Part of a small language model's weights.
Size: 11 layers, width 160, 2 heads of 64 (1 for keys and values), MLP 448 SwiGLU, vocabulary 2048, 3.38M parameters.
Architecture: RMSNorm before each block, rotary positions.
Training: 150M tokens, 3192 steps.
Each number is 128 + 24 x the weight over its row's rms, rounded and kept within 0 to 255. Layers, rows and columns count from 0. Numbers have three digits each. The size before them is the row's rms in percent of the matrix's.

# layer 4 MLP gate, 448x160, rms 0.127, rows 351-438, columns 0-159
094:130071186134131122166171137136144160182132129149124135105123118189122125134113113143146171105140129089116148142096059132113153123141116113128134143144143121098132135130139149102165154178095126151108109135145112112109110134131092153082108124127152125097130137102114107150190125136159120136140126161131116110142140156111139112123139071145117144101157141109110140120115123095122170124139104144066125167116118126134125127074172107133157066109135172125100136101129138141139144148110149
099:150120161138153143105114082063139127105122147143119124131103115137122108129137134135149088145114149147148170155142156128106100132137179127123117138104109115130134121148152141143114135129137098110118152155113094127117107130175160157132178151155151153197129090166102142109134129130155138081113152158091088086098112061144134144145151146118131131153129168149152128123125082144092146156118116119125173160127162139102171135131151150122118133120124087142126128165128186096136125149157106
105:108163103110123123159110126122143115106117107157151116130069152122124105118145151095158130134126094176113132153119155125130100092097128128125116158151118129118156110135135115075122124096153101138097132160138123122132123116147156105143128119171131153197137129157105113088147098094146059139114106096146170109147108095122149095110073112088130114136137128144130138123152085139154125108156154114104108095089116101106112147172156142102131117148119144117139168161095112117077098097114112
098:121168099135156133069162098124129117096116131112142093117099121120144190099154071175137158093118066141112133101159177108130120150133113136122130134142146131095102122124122136094156139169132126159156138168113143106121125112143096148095108120131131086122118113161156107123101122129112081128135109173098141106111163129113107154148112127133092104113138163108155107138128148114119111150084112138095094124121139122134089143125157109140091194117123153149118112114115103147087121134156161
099:080130138118144092155119132151123092135086123120096154130113098162169115136158127148127178123085111120122140148123163120151123118140124111117150146124088100115129147099131166137169130125132137136143170136098172105137139139137087139100145094111075150133142121185138139147142120123138105074152146127158089126126142108099130112091104122126126125093102108139121176084148154112129118174092116153058137128123135126123085102118088102125134121182085140142132114114086108134123149141162122
100:147098135115169140127157135140123124116132152151107114148117104123125138080145151113090142134082099160143117109108137128133108145085147105134146171107112143122097152114137182112121151153152166117140082125141140131137147150135083133126128114137108131058123110126119120135158120160171114115111110059108123105122084131135135175138152113133169090188109131121170180125099150144136103115151128159104114124151109197093114129150119139114091141118108138126120117129101117154177104116106108
115:165097122166158142132123132134133130093172097117142155109120121133144199129101157106101090147108085147165113141165163101117080165167145136123144093089095120123112112100071132125130128140153094140159169115125142108132123112092102131157122102142100075126160151162135131144156109114120124105085117126146128138114116107125155132157103144155124134119101117135156151103166137112132133102126097141062135118104103136110106105128144109113133111123111173130114154143150113116060118158127134
108:095144141179088117158138079139140125125093127123135153166135132150094115112106141124145156117137128106142121119164161112158104108093162148120111148156100140113116137108128110124147123146122140093126093123132151142103104135088141129106150075137141148128125122117140128160150141081082092132088096143198146095090134086113108124110148104147150144142113104166141150142129116068111090158123106111113102141126133121147099117149102145121129164142079102140110110153098142163148157144074169
113:119136091121168082160126080149125126099091118127081134160147163170143121114114103107153135136119161141134167110158107095094162115162132094100136128138128141114125097085165129110094148149123128154150158107139145116171140131105097085118158136136126139134138106158095130097113156142142092120097156138122130078116120135188120123146121124151137106117131135146133114131146148100127144095092149162124117088106088132100092178118077129106146140139173123157146116138134080139157109118093107
098:125138139114132091133152113078141147117177083105140138145137137133104104121153109101106129137111124106119124124136109155099150128125105069144102107117136107094101107148091156101115130155125186136176131112145148115114082131092102115105153142157170136108139119130085098149146052139093127184115108129136102093129146142129152131159103136116174147173131126087119148120155163091110118126137143082157154144093138145135121130145120101129157141125130141135101107110138126072124145125167105
096:115116089200153170106125131159129095170149130145114093128143100091083080092121117130128090158112080138163102152109111144118201123125165112152140119130146129136135127071106159125103098117127100109129114109110139170102115132113142108116121142144103147108101096112121117134160136148155111097126100122126143132107150098076145119130174148108124103147129135137134129093124154112122164142127110121086182112165139144104135161141090122139091112140168108121154124111130113161127133116109108
110:141135102116120125125165090159126084129112129043109106136126101073120165097092135145151114137139134142112114135137104099112078124122121122143149108148125126091159125105124101106131150117138142154119103129117122140163132068153089122121163103141139084163143152122106096122148134134157131135098112120111106102097128121142158151122105157181119081066153098113132129100124096111132111100094128147088136148084076148160144133151142138148140118119085119144144138103108093119101094132135136
101:115151104128129130127114134149113150127149107106144157115108066124157113111138165110147119064138167122131128111086093159114143115074154157102119167145115143132110143097129150073169133161154135168127110093152127145112148155085098129110142167109102148098121135114133138120165114121108115118113106148131124114152109148106075118145109159126150136109128110119131161097106126150097113137102102167108127150133096134155095091124118081137066137195115131143151136101153101117101120153151125
091:138100103158106131117120201108119111133127133137104110096146126139161121154100121148113124117113096109126100116114151151118105116154136142140121118132102119095142107123083102077126106142136121092121109146133133123149106126155092103102096103133120124115095108126144073127105125144143105099105118143145118133075122193152144142149142145152153140147106135101151153133115096111166117142073160081104097145113115172139138190147127111148084131147141185142104147159147136125139079163161100
102:132091141166163138147097091121129093126101116124125152139119098150122136137152133092092179160087115129130125118123142090119067130145115141088117164119117147140177150112136112091147101102109104118117120161174107144086135081096101162122114141149132118115105121123112150152118144152088099127126110188160123182114121161129066108140157114131160149139126159170130126088127132105094137110134127134139098153110151136147156087139107110142121108114148142136118122117081121122112101120179136
099:104150129104105120140077123120106168103132090163123165114160124112105100150106156126141142153159110114114143145138133142136121159107145149164176129133162142112103122146135172120106161142107101149102138092102118106108168138137111154140151118101083130129083179113126150123097171146069132149130103144127127129102143164108125077130124095149125124101127115098117124129169187122135107152157079156088087127134159090114104113118110162150106146162126123117162163124132131143138080131117116
084:155078111149162191129127140150141095121152109112181140126142080120106145130102168116147156116108112160118154148170140106147118138102133110150127123132153129147098168101086114099107075129141116104156150129140091134126127136125150081110131146093154091134172141104115133133161137113102137118171136135105143073115084136139135148138103117143115125156125132171173126151116142131129119097148145122091134074090134135133142135102146099149116078176144144116109105120105118157167172132131135
104:168148083150127155114113102104129170113147157167139129136128140133124141161152143145137126122087102099093152121129106147141132119135111118166146180100142106149178127126101129142072103151105100107120109109134090155162098128125155103113127135046091080123149113111102126098167121110126140153096115077141131139143132107124111131137184128132151106143116106158124159120111117120103155145137105169162104145159123138124119146130158176133132101146146152162126137151081122094163140133163120
095:122120141130122084109121094073136118153097109160088131100114099147139126097117119154122123085146072130099130178140120140097127125150157111124163089126112160130121141123159179104146115099133124129145149167170145101092124155118113139119118142144097100107114112141125097147111132152091123123169100160126112128128152093084157114122074139109137138112144149113156167111129083101140098136111087163088132116157130155097131147142166091113107091109128107146128155109118145190110126143118107
103:114140100141131158144118110100120140112078133130150101089158174105143102085106141098115135112142144136118115130131147067141147162129138170157166150117149114094106136168123076118168151117146137101133134097165117106119141125109103139096136181143149106106164092174125140108131142153119082130157169135122149154104133123149162125126154184151116155088108131132142115132121138126117135139114135147123106149132056127086137153126090155155138101161124137156155139091100131097095135151114129
116:173148179151111146126103138080135138161164153109158169111163106160142119156111166124188141142097127117145123190147108143111125099104144098157140143102101159123135132123128117128121113138152140122124098109127138093157150114086127123213178136157167122149121146098138115085147131127129115150115092092135114130127090132117156099127116134122142146133100104115121094100140102119151129127103096140089099146103092107120145117131141129143138110115116085110150140147129088124127100170086104
098:124112112178145116121134116104136147130125112130158158151124107143152135116122130092127068132104115099116161132160123152136140111105035119112114143127121131112147136115162139127133074140137151177137099193114078123150130138115131117051138096131130145165125133102147131162107131135119096141131100153131128088095138102142139076137116127085124128113131098143094141122138138105103152103140122154118117131146170111151121125105142134134161143132132142178185138126124139083091083109132105
097:151133071125147130132125105127115133146139099148108150122130164118147126146080120096109097131113107114092135122126125106119100142139132184121145110106148143127141121095143128117158104123124120083143110154164149100171086093170145137086099149085133110124175162128130118155154124128157115125152147122134109140120153101123122140117124143098160057162148116139159153159081136126172125151069169150118105109144130141093087124178158108124101100119079139168131112134138121111101136095142136
084:123174100112120132091136072125156155112116124093140139076098127097129117127145136114105150100130126130137096153154098119159126162078180138130126114110126169133083113150110114141140135146111138109096163139106137134094129159143119168139121125089104146131081093150136160132118080109176095160125099132168115145115132158108131155103112105188161123133099127151150147121117138143138110124099139138147155127138121111144115123122126160135103138095123092129107173124117165102101164055101141
099:098151165163114149117099140104088102146088102117117152104122128097139106134136091089142134131091120152110156154141117091164103114143154119118175099133096112161102133141113116116097155140163114120133098162134150177121096144124123128093124122157163116119099130102137126161150120136121124129103168156108097150106054135113125138126124116063126123145106114136130124152118123142158122056141089091100154137106136140112136126119115105133151174119156207121121145122157147125118132112151145
108:152091138106128124118109129117136115111137078130122103146117134128139131160174106155120144124119168112134130118130154091137103100118155087155098140143110125160124102107138159100093145145076120144140144134154129131104135127119119052146126128146118111116159126132167107129109129089137128093155103142138114123117125112106126066150116132077085113142135164108139190119122117094091148111074103112151143090116120146073083104165137109125125110120150158121083156110099125116064127134118139
089:122131155103134118107145099163138144105135138175181107164166100128104139158103118119125165106128116134136164139151172056136139130096186117156127108119132107164147149098155111147105126097140173131130150128163154166137117106095165095131138124114145118144144136118114079089101085157138173106095150134124088162113112129156158134163129125131149126117147128147130147167113103109145122103135111120121145122113130181130123109151082130156129141102119184118115113139131111105125187123149125
099:140089166104137166115123140096108139129122130087133124132157092135146121173126124116123114134128107168122129165137145131136141181136131108118145146151102101135131144113179138160125181156145095133122146118128138127062095115125137126135137149132108123101139133175134101114127100188159115086097124129115112119146109130112121123149075148147116115159158119106164080093096098181109089121151147175127122125088113133135109105134135155110138131142072119104089176155113167154136160141117127
111:149096116146119156151145094144139031151140164113112130109143104102140142098129158121130185123115150164128164157138121122143169136145173098151131167169147178128102137133150124134110093100148136146121130122121138114099149108154062110148169080143106092140119156143099155134158101107115158159139130123128105132154126110155108085104108153130139118111119105148142120133135142106100162098138123129127138138102092091132160109113115124099123152105132123134117101139119118112142138194125090
109:099106145169089102122139116142116133118115129111130150099118087138133096142125117102134142179071137150168159165154124077093104149149107103139124115114109105149113110107138151149127153196100133138169138142105138186112139126112122135124102122150123081120121165104100132143165089138137082076119120125136145144101131097149136137105163128093062152121124132123131110118118150101107147121141088117147176119141117144114112095156134148135145144128155119126139097159118109067126153163119112
100:156124145094113104134163156158107122110110158103129114163077098164113083113137145097142105129154138180122085139150142153102110109108205149136144114101090125161132145113143078138111104071076124113151137117144104125111128119113100146114152121121136121103141131149133131080133158136098136139129089136151091117143147149114098116162113160114171137091165141104137131129130156135137081132119076104154129166136111146155120140137156125131138152087144149134073101116100111129130102128130117
086:153142133124162099129138146073105153135106098127147126131102089122152128125143093133109121105165118142126122111143131102118124129145157119126110129099107162145134113129133127148112167111095120139149130087134111118142114093166125101126159082078184059111081112157141125086129135150136103177139120144128118119090131157110170096146124122162154140146105122148125076115124129090147153145124144125105089147166130127148173135146133103102104137100091125140117146093115092070109129145087171
097:163111167132163152151155136102129085131127158116136103131078119090115121152138146124155092100092129113120148096115145135099146106147121110142119130131126093132089139159095112146127143153125135138164133099157142146134103074101110108106123163108130142104133114112096118173166141159096114123154105146099107134138155124136183124178146147118162140100131097125171172131168120123112124086133115104107091115140137124085117099118151140159132158132115193180111107124147172163147111118156135
085:105114121124115136138142122110139137123120115136095109091141116103183123038126076126090143117105183173129179133129137129135154117089132135191087126144147090139133126131150110110167146143155117127155114134093123151149140133143130152093120156119163121132107086083134169100138139159134141140142132120123162111145145131113154139123114130125135107113114079114161101094146154122115141155154111121139110133080167104099094133088117106142157098146150114091125113123119085181128125111111121
095:138092132147109157117116121101102098125143107104131114186125127136127126137062099173104116190095117156154174140123132102128151124155158114155147139160133126157113111111122064158149134122092147164148149148136134152133141093076169117166159115146107124120104101152144124116099153141115126131102099137130094117171145123121096129169125151121145137129119134115145137113140089107109102145159151104155167120080120148113136171138152155121165150147159115104123088145146142106113144169152106
105:106135154088139152103135146076129090124129111167151124141136164116173157114109093122126143133121122148089166093141111093115152116167080130120156110144078104126122165144135152138121185119124111187170125128107100153153159115140132121174159166130091147097100117170103096132121134155122154175161125154176165096132151128132088134129124142096149117125133136149146157131115141140140131147137126133111081108151128092103111120112139128146153128139150122134078139157147113098133107141165103
105:128128143106131144115082156108110163120120124109116103141146118132109127124136144082174141135142123099126118155143135139165135137153153090142137118137132120130135160160135132084133191130136136165106130128149152144179120108129161121116129172134122124087178109123116147119147144112161128184151153091146166186113098130080116158103125145145111122120096134077106146129137112119139144124087154153122094109146128127104109145171118085116130090108165189113165166123133144169109154147149088
106:134110108103104112086113136158108112161105153145164170110111154124121104135119146101152139199103144123140139079126115153142105146116142102134097120123158125094131136172113146117086127135108125118118148122139145150123109159161079091077151120178122134149086131099138150119131131180144117110155127115157154161135126156085115127120175128104163089158157114091121150118077135126124152107124096136123094109140109112143143148114122120122156067130151113180088099125117115100139152145138116
101:132099135127159108099114139146112090172072163132161137125153128114127085127096134103139091171136112127167102122119155138092156114126148139147125140139128144132093142118119110129094120129116103130162121149180133100171126160141123111097089168152161119126109121127155104123111104099179075148154069156130137146130134115127095169130136147119140127130141144113195155140123116128111139124167133144122079139096137108091154129157161061099132098141148112144132091127101130113102103113122130
111:082081106114111130060114088086135145131115152141088147137152109167135088143114091125174114122097135143155070100111138154138143091087125086101125144089132169127111110093106116153112121174116166152124113131110158123132129149166099125150153138158134118140098129166135122114145154121133088138110143115115133106093124107095173101123103110122105099119113145156115162090147088126105156147103148164137104143083156116093141139130123153123117107113112128139112141139124140092142133146090111
095:140119137110154112122118127146091115126155097107137107104125085109123098165153095149129105073127125147154160134137110142142165097145154136150150141144146125144169118164108135119172150141144125077129175107116135169112116158123122092100119154111105130135161127099183139116150129129174150138096152132118114134150118114091177110116092111125139079096144100141133175122134128079166086145175132113078129129133167107094090123141150091135134131130114189127126114143112135112127128121113161
088:150126155107131120122132084144125169110119113130139142163110160104087117123108139076139147142127166134104182190145166121132142115140132129131129129131171131090102122095124124128125139152108087169122142141120159150142160111134173100122128160117112097131143109102157137108153133086136148099056118146092106114123121099129113162149124110143106125103141138099137106130149137115155103180132088105142124152044134101129122159154080158158114184142118135142127140131124137135120135118167144
108:138164140152083122157133126086098147132136132111136170146125115147114149141112122147115148149111099164155139100114112101116172155130139065157105122150126080132110136099095086169094153126122138143137107149142130201097155136121159148103134126169110139105137093143123087142136154102142138152087108123104089145122142111128118143123119107178121078118153089182173134112104115127147133118109132124123170123147125150079160132142137130123130101098109109157125085104102133138111163150150147
110:103131131106111090158141125121117138129116118131156133098147070137155112106159134105129130133153118141138108124149133105102100143116099152115122146140106072154100138108145111125131135132117135150134108135127152082162197093131174128096114151105172129108136124123164141167149110190179148114106141134076168137158091107116097120145130138138129185093118091114134152145150080096145120117123170142139134140148135159074143083145136099127136150129137109157172139158120119105100115133136109
090:119144136116119123138177132179105141103119105128167095197122119136146137151129160157146141128142130112103155166106192141134134132132133134122114170184102114109107119121150094143122120081113162117104126117096164126130105125131116109102130142146142110137088123156129105192149150109172168152131086111124125127133104141136167138148078114092126129144123090123185149171136093161144111158117132142110138113138113100112105111123191141145140141125115091135125150114110086107123154110133103
108:132115132133104172134076066126143166128128115103132155175118150116125126085137173102155164087122117149144150084141097142154132145101152118106117145146122165141095113109136129116143140132140126174121146170191168109125165120125090107095130121155112162149095116141130163094130127139104070113137064115131091152149113122176120117169176154161127105136127113121144109102146158130090137118138135140133113146140113142079158144111118125133129142100122113132120140147126141114138134174145149
094:072099094141113138120139165116140141145171178085156141121112163096153159125170133144133105131117174128134150129144136103121132107160154101168146065155127180110166133103148156142119135152164112112119120113111136141134129156119111111133117094117142102131110167143145137123168108187115123161122104109097118114137072143091137151131116160178138130118119142132127142127115130152104109116122130109121153128115154140123129148123178174131136117155101135196130146127151144099162164095168127
095:154120111131162131152146153116124119109092161118115131128123118118159155144138139083146144097127164143127133122163140128102188098134137115167144126121116147162135144122165070136150138094137123151122157126090114144150121091113112117081106094118145156128091118085125139129144125164125132150074165099092137082129133174086128140114097127116091153121115088121093135147124144120110121141163140148184123132125129142102137059096136110139124132132142143192158134162121117090158135145168141
104:172164108121134135085202108114118147144102110125153104133127119136112155132109118117130091141129117135126109171167115109104136147102112116162141134142151113128109133170154181154135139151165126078149134097112112122175128149150128116153141081091126124119132103107114085153111154178109097126145134136126061096132153160144146097136141120090128086107153166115150081136080117138138135089136152152141120113108107111135157162095139128152151134120106181148129146133127153137127145163107148
096:136145174121118153129114066115132141148099124090178128154105134111107130155119117132103128133101153117111134102178153110148125119136123158151126113142121118164070116113116089104110120149137160149145188168136162147148140129114097125146128149132151103075145171149098098121163119079121089131114149141132102134126122131150085157150158140096081083144167181137173125118130130099119131118089119152124133120118149160109083112130129142143070125152152090137151111148117128126116121123130149
108:106171125095145100132121151152137161133145154103108143115105088174152130076149138098079082111121127097134156139141152104096143124103129131115104131111133112129100154149122122111117131163115090147137129167159121098154115169136136138114134140154150106129155113161102139150166160081148117136086149123132116108161146096156142101101151120107092116069129155138155105118111149121123154119091085190102114115147112102138126138192139161129144159089165117155131142145107127113138160139144112
100:098144152135104149146067153100124126141141114161101154139109137099181076120110140102098134150103104099099129125125180124147106135112116130221154108128145131178114116075148145116140123138122149180153124154124119114136117136104097109141113098099116127162097114068113097142144098135122168138137123128126138160139102104128129151128127119144142127144140158099131131124115171144132174116136123148127135141150111178115055094128140140175109148135133144147128151145130113128090126137140104
098:124144172158126162150123147140125132138148147147124125101117144137124112169087158138113106150101114158099137156134146102155153161143125180147161156166109153161123170138122128114175124108107120132128119118147124140132147134113139110103184127105102155087174127108145118135097155141108109110165137101134149115155123159104123153079146171142171143105136148078154128149112147104130143115104142065165128081073141103098133132150124140131161108135126125095188131125166125161106113147134117
102:104148145181152103118174130129073141132124142159160122177122112159154104144095139148131134131095140128117154129083138145126091103140158137155152128125138130139138116170144122088090126108107108085088167126135121126161116195117114102126084112144173117125121132126154094161107127173108094108127101125164115126130140112145128103114099108124114174108108115163142095135145131095084123128138143131111139158152121146098096156193152120125139137141126149133113073116167151166133131112115107
091:110124104135147075089146112118095116125095128113156143111145116183149105127131106104116128153097174107128132133114170124122156095116186120123108099123150142142123124141118155113134170170104090118122114101111098074131158149121096129081149124161116212157109163135124074096150139094158114095163133129127167134087128119138093131131164109135107114123156154090138131094108141113121120159126135162126102123122103102124116151120133101119168098124141129098097112146144143127147113151134098
108:161148108107121111134118121125097124144087160119147161126118154079140124122159089117133144143132113153121180178138152107130070119104109112148121139136109067107115127143100132105110142132080151169097116147107107134152126105123113116099135127115133121114135125114192135170104106117122144161092135135135137112114102139099113141158102132167199126103105126117135137125088102072113132098159134169101118135110150122118069100125095128136116147162118147172113113123132122160130153099115177
099:152176103117142100160083136140143116113092121130150166083146150150181149105100132078139153113143121118152122191117103124132127123108124114151145095134106133132105142110116151130139106128127140124167140114125179120086121131169116103153151101123119107136113153132126151109148105124084119123147090108138114114122099105174140181096121143167132125099166136113132123091146111131117119177107084133147115095108089134172113143154122100168166178106138162135132101156155092122094146117117135
104:143120140106137095123129100142103071092132149151122183135110105165150114096101136072125126142129089108105159155126145107122153121098139109093152106102107138097135131137133145120188122175111104133133141103134150137144134113110116112140134105138097109139133146133117183151128106154146111155099144139104102148119128173122146134136097104135164147097121116095136137110134156113130118028145092135190126098097141147135124116110127159143114131095127157118117108136112122111087094153179132
091:091100117158157149120094093133105168119123128131116125144069146129161112134109125113117151119170098115150100149138135124104144129087115139142150147140161146135172144121097161090166163113130155139080104108060106116101199133137125143104107092135083122131163103115141112104114160171109125162122140159155105146110144127131140131112139109162128159153087130085124149176103170113152146164143128093107114146112133117091134137154090119120136119142157129118165120103135107149123122144139106
089:138155096102156146139128122105082087138129136105133147112146119153104122113111108096147070091152084134126146155126116106130127143112116054132110131129111123129116167126109066187140160143154132132117142120133142165082112148164110085152143151133092117169154144156137131132121135134130081115085113157109070106115160145151114093125126159121105135131128134137107140155154158102144136118100131097151151122125124111145113107073094129163134122096141138136144167149173122113157094119158135
100:142112086111168130152172115091091122145075105153123104119095108106101146130135105187152118111132114100106122129168108175151153133127149132128134125117108137108133131140128130104120155137124152181145102173140140156127133120142119084126131154124085145168120172123139135109126158163121151147104123154111144106064152173168132143145104096153122113125107133093138159154151138127153125107113141108087082120155132084159112122132139152136151177120139150183100114149144140137142135099171138
104:116156111122118140106130126127094093131157107156147137144114115159164124139082122158106079180140127134140112093142154109124107129105145105132148121127143144115129138113092125124082130172108094123132132105157130107110110121150154147081145144121128098124178110134139107114133132144114130101113155165164167146123188085135116125207129161098169143099137170151144147149155178104164127115103150135180116112102124124138123111117119109106147116145056125121082124137145157131143136135151142
110:150098135146141114112137112127131107150069165130163136102128116143121103155138143115106096130089117131153122178146109118123099163147162105180085149102137111159155111123121111120122122119150125146137152149126129126071131136081142171127097131104104149134122130095127136120151098169117113125159094084078146162148100107106124138169125135121092140107130095156116131126087181150145115093102131136147114148123123128130141163149145139133179122132100164128159098160119106192143144128182113
102:172107112095146111122130122127093154150158172162138145118156159105131150149134094122084139122107133175137095139107122136120137140136189126180177112170106073127120163133114168163108114096115101098139112096118153147172103124128125089126160145148104152130099100129111137115159137111117125169134147157129094151156112142092135162156096101126155113147102132132139146137093088133150134082154114099108138114154098153134150112109089121097164131145144134152160117161120130118156113122107155
093:099113153162181092137202117111133114127146140123137121103133163130123155104093130138152061200156112106150099103139127123082112137090115158140123134108131103109123142109098154110099138174132119095155111146103109134122142104095151141133107159151152128111137146091108151130129134174154113142164091122134096107141105149156116171113077081127131119113142166117135123090116138147152126125126084159076133152103166133151119115173113128149127129110124109116108146105111125122124120151126143
103:115153157114076149142146114139170120141158095128141149108113108174106142095110124070144105101121145130130138113144125107122079148075120105147153107139139160138085091147126118115101187122148146152133127166159209143156135108084113134138090125109135111134176144123125108129104122100111116105117147130162118140106146135125112107137109151144111140115128170145152100107091152117132141125114096090141102152127128111098157105157115161130113181137142096129079139170139139095145152128104122
101:141095117117143087111140121101095154123149122137153092131133137115136142153083121139121131121084094179105118098089161135127126134173139125105135154090138117146106128105121147133085115135148142130161129117101137147114122124142111089102081118117109148132144147108171141129150164118100149085092095144115142115111081109153175155177116160160127135118125140127142123150156112124128055095121122109119164068122142146149118136149115139138104107123089141075189120140147123165107157124133162
089:123113144146151177094105109126134148118122143077118156169116130151135073183145115158134123106091144126160186119105175170140137122147142139099105144067138123132104172123119131111112147112108094153150122177083119138087146129125128123126154127162126109138131150126134148129125128120123150131110141096079151106132078132124122130128139138124134124133082116140177086137151138177115097120139105121150134146080117138126124094098125105146169097176139093121142093102132103174111116117133143
109:111078166132178120138148155149119100141075106084159181145160128135113131111101113142108132157069093139168150115149176145136147094129124105142167130138151121154115151106117138120096102092140122113140117109150110109151128136082088138116130113132117128134120159108120115136113177118169091085120129122152101146134092164153163135130175168130134096113165141127150131105097150150102179162149101129163134108116169128136118108159091119155138118124143105152120144137110123109147106117158131
110:144126138109137142114153116086147146105142113151118145134083178174125111141114140080147130180092149103121141132143111136130141148119115099150141118148155116099119157120162124138138128137132123088149150111152137143152073144122138138095140147081096156142162131124114097129121080103089135173115080152100173125096112121163162126075141147139085087149134124131127107105114138112176127095150157115132141118126106114138120159099140120079101087131177162147092135146108149142099140110156115
102:110187123138097176139094157125147133088129156148070137147154164104107099122103104141110112154091106140150133126147106115111094113118126158110118143106086110149117143129092145104146130137094161105128107146111191129140122142183129127085147158148161104102129137164130186147156129138130129139106128106130136137158152105155098140149133112148136175085152152153104143108119113096117154085165090125126095147117143144118134118146101118145126140111094178130106120135105163103118150164160137
086:115113165169125138083123105154125129111131108114136137137093145123108141086147160141080162150106123163129113109148163123078145081147136110162098146130127159108143090164110139126164147076140121134119171102119116148101148127120160121095145088111169112125139120122126126166127127151120122172087094123121099112091136122106155092117158127098155091139104113119115119154124131111093136106135154146108131108120111132109100120092111084115106170099120107151051140106141145110098078116135128
096:101096091115118146119122147100121121104126139142084138144145111145125109138051141127112077118143152114143125104124125151121149127111152120154179108118115140128111108127157114110123118172146141165091090071123100142158117113164178141138141142140103110104063123130129107141127124134133153146150138129135130083119175112167142127103147116122121123099114102140125145107128166121122159121114153159132156116135149148127102099148153099076128135086156134142133126117139123111098036134131188
095:094155138117152139163115135154130130135129134133114084164146109105112132111156153127128102133131141129095145102109090143176096100110155142138156127068151110088130167147152119096122164141135154100100120155129145130074107089091104155120108114104152110126125161147138101154108114158108136126140097142173105086123074138133108139133152120152133122093105112144142149089124124163149160093154105164142140129122104130109147119117142141133112102158099130129134129128135177168087085143196093
100:140153148115136123144111137118076168125134130114152149114130104132127126142127109176133127147113084087153124062129150127079093133098153104139153113146116124136069176140147097122125091151136105138195146103137122134129092086101104139104130117145155110104113140117139147114116142155146116139128111118107109113189116147108105144162086134088113152138120179106144113076156154102111113131130105125136148119115148182136138113168147128121148141117164136087128111126124119104077156151099100
098:083162130134155135159124158081100138127157117140146122143128142147133113148095109064119089119116083105152142095122120118108107165144156121120133129123128139162140073104131098133077109120137104147132118132137136129117134141132162090154148140185106087113104127154060159156133151152139146140115156106075099117143070119125149111127174116138144131106116086128130108170101120131141136162123131124120153116168113130051148129124145123117117130114102142135125092130140154081153141135139149
102:163132122138145171183097154110084106084124117111109131127101141148135124136129078152121145094120119121101177152136116144144104141150118112115096092118135124119119107139149155119154178131123121119105108121136102057171105121171094111117137111079128130120112154153126146147111127151153138188096081125145162105090131162089135106148114169147107138098097125126115120168145126101126130131080105135099077122126144140119112127150112141130125115101139140178148173146135132104126125132111181
105:131153147141144151114133120138118113148124135124101129133183147138142096092171134106149088165150108108120135144192130170127121145136130155126149142132140110128102156158081128109121157158158159144115147168122125197150152135161077107145124145130159093138152094152138105123156129147139094183119128126145132136124114105146096124115110138141153146092127126087168102154093096121116147149091135131127144157140116190138150095114146112141102118140119112099134119140137093123065162165097150
098:137114127118159088090111161103113137092121104108121082119138098126125144148107173124131152112100122122144131141094122146109112169126170133146111108145113151168121130161148097100103146127134131139078111129117148165120114104133137086124181110098116148142121112157188096114158080111148151121107111128139119132111092103142096115093114140124098117163107151124127139072126084172124090146113107144127152139132117142129092133112112102131071176151092114141147133122097159086103124150076125
098:115124126186136119145151101136128122104104092111145110127102136164113137161146163108154107128150170121158103096150137117105129142118121069119153134119104153159109117137147121108092115152127137144124117115123138065119143133105124143155150161132118101093158161122165114152159144111088105148137158112134127087141126152168175158120072132151109111131092149129173114099149131188174119145136120117151147119132167130140115167109137146168163163153169149125130177135132108082115140138137101
110:117141143110159136135116118116109112157114118138164105115147086144130128156117184132104109103120100163151167142122150123128112146141176174175128126169150151083135170165090121109136133176134138101139123088123093135146149143142127150142158087151116152174069165160118126134152112109120161175106151151136114101124150096128111104132123104100090102128126135110175088101145132159114120148147160105121116172115140117121141164130117105110155118138112123123087122079125158120135105099091133
087:166152129159111177089087117055135137130143106149133143142149117094149137153140131116131135106156153139154121117123123128129085208170118140133156098141118134126131103152125148088098158135128153144124150128131130141141117100141133102123146167100106129153160181120059167115123129113076160143086154126120146118116088141123132110151131130185170137137112142125101110126119113134123100139060109145138112122123116091087118120156140131149094104127101150111099115147116136138119137103151139
101:141107067112129146152149103113160098158130111123089115103095097130148083118086103121106112086109111119148153124117109139101123120102112128079117119110143139110132135131120090117171100153132145153124129138067185165082103130159116150142081148156132167155132134155106125120101130136119100090105141154089156119092125158101114134156146135124146120104141137065115111154157122096137118125118149128111148122135118145115119168142090085124105100148164127195157151146125129116133147112132115
092:107180142132077085139145150111113147101147113143118089132140144126141134116116118116129117173128115153154115172145116134131119139112137192150086160116127137117070129177117135153096168157137093126103137159146128151130161119115120075119122122081113097087152108166185134166116116151135140121116148104140090127108118143122125193126090110155129135108130149179138138105131155120131130150073130119125128117124142128125106113147122157089097146078141149135102112114149124110119084097116135
102:117130114083158150125129097125111075143168130118138123081145122163105142124127109154134170127146131129144129082170104138098136151156164142141125113147135133161140097116128137155119175123123137167115123132100131126138099120155111105117142162163110100107125135169183123152162146167121123071151142152157139161108138151083081146154156169119127137088168139084145126113112144115122114118109099142097108106118075149108131106147129090128179111123085141131153151097142135113112133133088099
110:108129135137137128073132082153094123161107166132099121127108174105107122128130165126151101140112104068162162116128125136090086173126109181140126148101125113128129128171117085135145080094112162139150145123136110123091173141126126134117096094121120155140158093116118100158161133164140125123159120143126121145171147094139112125166130129132131137085149153150117127141065131113128125080103128112119076133092118153132113169119132152137113106151138098164154119149128164129135148121166138
101:120125147129086117114126117145180113157111149129167145111127085120200125161148128155132093116154128107150138101133134128094140097118173130103119126128165099161172089127093181124092152132135164091101142147141132119171125126135107145109118138130135125194136142121151110130136117095132134159116156172117149143125112135124129175107177118143144196143087104105109156111093124161141137125109129099113130070110134086154139143166121147141120135161143123134110117155098105128147137143131142
103:116129088152155172151153125141134139110086083089150116137125159094125139160146158112104117131139130153114077139121130133094069149129116095147089104134099128163152167077102160097156131148089140117110149116119107093096140116128136143110128105141065132124114119126131108136122073136096117122102126141157095124134078102072114141162118089101113110122133119134155138102133164128165138115122122120149159104163123129160096129137132089113120165113108134119132167160105098109125162101115111